{
  "num_hidden_layers": 16,
  "hidden_size": 128,
  "num_attention_heads": 4,
  "num_key_value_heads": 4,
  "head_dim": 32,
  "intermediate_size": 512,
  "vocab_size": 4096,
  "hidden_act": "squared_relu",
  "norm": "layernorm",
  "norm_place": "pre",
  "norm_eps": 1e-05,
  "positions": "rope",
  "rope_theta": 1020.0,
  "rope_fraction": 0.5,
  "qk_norm": true,
  "attn_scale": 0.184,
  "bias": "none",
  "tie_word_embeddings": false,
  "parallel_block": false,
  "extras": ["some layers without positions", "local attention windows", "shifted keys", "gated attention", "exclusive self-attention", "capped logits"],
  "init": "uniform",
  "init_std_qkv": 0.0337,
  "init_std_o": 0.00595,
  "init_std_up": 0.0337,
  "init_std_down": 0.00298,
  "optimizer": "muon",
  "learning_rate": 0.00969,
  "lr_mult_qkv": 0.5,
  "lr_mult_o": 2.0,
  "beta1": 0.93,
  "lr_head": 0.00774,
  "warmup_steps": 0,
  "schedule": "wsd",
  "decay_fraction": 1.0,
  "decay_shape": "sqrt",
  "final_lr_fraction": 0.05,
  "batch_tokens": 16384,
  "max_seq_len": 2048,
  "doc_mask": true,
  "train_tokens": 171300000,
  "max_steps": 10456,
  "dataset": "wikipedia_en"
}
Each number is 500 + 50 x the weight over the matrix's rms, rounded and kept within 0 to 999. Layers, rows and columns count from 0. Numbers have three digits each.

# up: layer 5 MLP up, 512x128, rms 0.154, rows 335-354, columns 64-127
# down: layer 5 MLP down (transposed), 512x128, rms 0.0761, rows 335-354, columns 64-127
up335:538500465494421563533425556475512581560602448495561489449466439486624532495528398519525565439480455597476507553442593470504471494520473605477494499520470534459534461459512439460402593480464374
down335:456410466534552409496551563400504459511528488521510562569465533570523566466406481449496530534515446605453519445484544501603397572462500533514541548426514629504478492595440563393519529452523588
up336:584518467493524494465473535438458443586531560471546511556499510599420487465452538618431469516432508567462474487434495534470448483474467601462481473568448639585518467485419491528404456518544509
down336:509499558514541545609373387551474488417520429543458454487463516481541510504445524524490521546500493463415475557516484473575537500566589430570486526518403459501533402427528441529551500453381490
up337:504468570450486576520453584583519497600519481503508552575479473517505464461488481598478504458522508540604447540495512499503475543523498543460548471562468477510513519550448497479496464532469498
down337:565422469587581500505520519535505496514490484476462518400488481469465408529537538586450445487473546553493504524546520536517509514499493460498542461436512481597534452561495443555477498456544473
up338:536447465405560351376560613479554462499467488418528573487497507568446452464558513435536501571526556479504483449472466425446589516465586552485541496408480414458543455502464603526583359484521519
down338:501553460462472465443530414458461521561654547476606487483571359454459484380502483539534526569589545490507469533599529431548418503497403454566553600421446540440515514527469444540515628369485473
up339:519569546467485464464504605475564533529505482653446486524395477550537399414481531534469462420489563511536457466563560556513408565492478435607512506401484494439471493445472517500530469506623482
down339:650564536537535464499492531526560504561432556497495496470511539550503456449527537492441457419469531503448396612499548476520511474424504446529508494448525519417474458499459527515412483565496478
up340:448374588711503502473378547498593524588446505620491572390681440604463473559437448534548612556552498517613521522436531505507533527586473560439526459497463445544611565400475496535467531427412530
down340:500516494415426535387624445565389539425535495475678479569490607383497537508450524554541600546415535563495460574561589428496400525425517550588551627570485485472576572431479579500531582479488390
up341:594480569461594446508461559445454432573532475439451586504553508507524490460581440496476412451546609572581550459545452486558452558579512440545459427485543562605448468464513552516570515500572497
down341:551449606543439497440404493527502475485526418514542475530481492486492610419528496431486410618498568439438526488585531510472512529503480512497498491455500548493596458455446448527564517557528566
up342:504526431527485512459472441469477495457509549431446525520497531456509423454559528446519535525545457537554545448456502464509514448487558567449493411555511520513535460536543450532434490494571580
down342:527536457505547450439462472466526506553475491469525524450475508494485540525498501555487477511555446476518418479540488499482560504487542479574515537461487420470532500461525400572541438554559468
up343:482524505514560456607469581469548577481526487474473502713390503447527648575404511459533541481391387546480504558512459522490552437513522461502533388454557485477476595466519450486536475499430435
down343:544457493574573548475525529527511574514576621449497521481494430529515437575494482456550507563529606547521418517434428505548545395521648464512434518490426463525554441557508474538479428541539440
up344:539505518488557489488472510511506515510521487463449506550534526538529491552447529508436540469502495544516507530454520503483448473533451487531426521516504495514450541521426423475526469498506471
down344:421532563504466488459537503540489499518517581442490406494459504456447544513491539480418559532509504563465475576532497510469442482464475511486478509523584504488493435538544450550533547468436530
up345:515487510450488567510479465457497450553572514459514451528449553540561548500439615447497545494573577427566408469446566381542547473545537371402486522499434501508541475529511455558485626454464483
down345:479534365526473564446570452597583378418584461460506532516473540510493480467542456531500560533441492468481483499476546436572507560475552446599428520508456422417475551505531544595519512636454549
up346:433466581467501458558529433433458519497486533509514531474486559469564514538575500446493496529605527534490518464483479476395488508597545566461386512521538526444450439473575552501451446427524484
down346:546486465525481564375493400471507450505452561521528537518409483509531490442528481529375534414463432533535535479483529469445534482465557426610572522484543580523526473470390478537514497503594428
up347:548543542421426566550475512415480520496442491471482478361549550604453465602509470452592511486569524589519533529441523473519467533447451533446480427475485539579615461477619457453542516591344470
down347:492505567515562401496373588562466473561446483505396627598461475484418546526392427496567493438519583476539560516501456516505438436577419432463488631568501539526644609471495521532493497456466621
up348:515529602612440525436485478547540536498545553453475440545469469465501486503521526535563498560483405430396593468481474463480673492458489468540432499452526437547626453537525593456503429546476521
down348:509539406510483511427491450477451465516574467571421572558468439490414460544494530497463434494478452545560494496497506492573468503526526482463545451556485567480555441558452455393544437524458540
up349:496445481555567554510466381500532548455503500485462444499481554504508506602513526431552541517552498471555552475426541479565508496426584415516493460414457544459424561394499431500553427536416512
down349:366456550502592500572494555486562488514472457515528591527591470450480485406526517560386528485468549515422384497491533552548470481460461565562625453469524489541525478463579412483543552543531414
up350:471464442500648457515427466522505440467477435526580557465534551525515467550528524450474430535458497415483593459452452564495545476502554486501461517450440543559481500495517621489515511503481478
down350:478557503511504543437509532507480391520469426498510514475508555543537545523508494415580511539570444496478502546506489445493499425443512518488455447547466502494499520522450534453478568544506646
up351:503465461513515455545425556494506513498406355479549478484407492440496462560475514531535506444517481498540530550541437510485501476410557515474551422535527461534433515485591503518408396447506463
down351:420445547522532451456532462505445488415503463498519486455503452429558590514486574573493495569575577422554598535429527501420440543509527482509545488438532503380424486533527580526487480453448571
up352:540375545508565546491465487579489392556517521543510492560536554468555536499496491487538455435433413543636439487447482508525495498468492500493504574446446574441462480461389522431446493496471456
down352:530432394511470511610481477452536552453593449436521586511423479520488513548533522509528498515452501486513597501461387592431459558555461458543522438512464534516419542563475536453529530525520529
up353:498487578507449525569409534333522463506510471450512453508527592517465499475607487505489461486489508512496540512561622456436580500490475542524476454487410543416516576468532468503389497391534461
down353:536574409521506435441425555461451524516504480554441546493525577494512532448466602500483522515529567483505617506451516543503595404465576447528641542475458460517480460488544506560519435527501470
up354:519511431521496468524516503562523451509500545542494558487475541471550487436520508442423446473480438559513605424428462481477613481488503539543426520491447504569544446472557563514506515495597552
down354:503504448458497525452428508518477490475549515556500449503595437498600501498568547522407438483516506491473434484494477547577611512585533506583406555450458453505478384456528537565449530450544548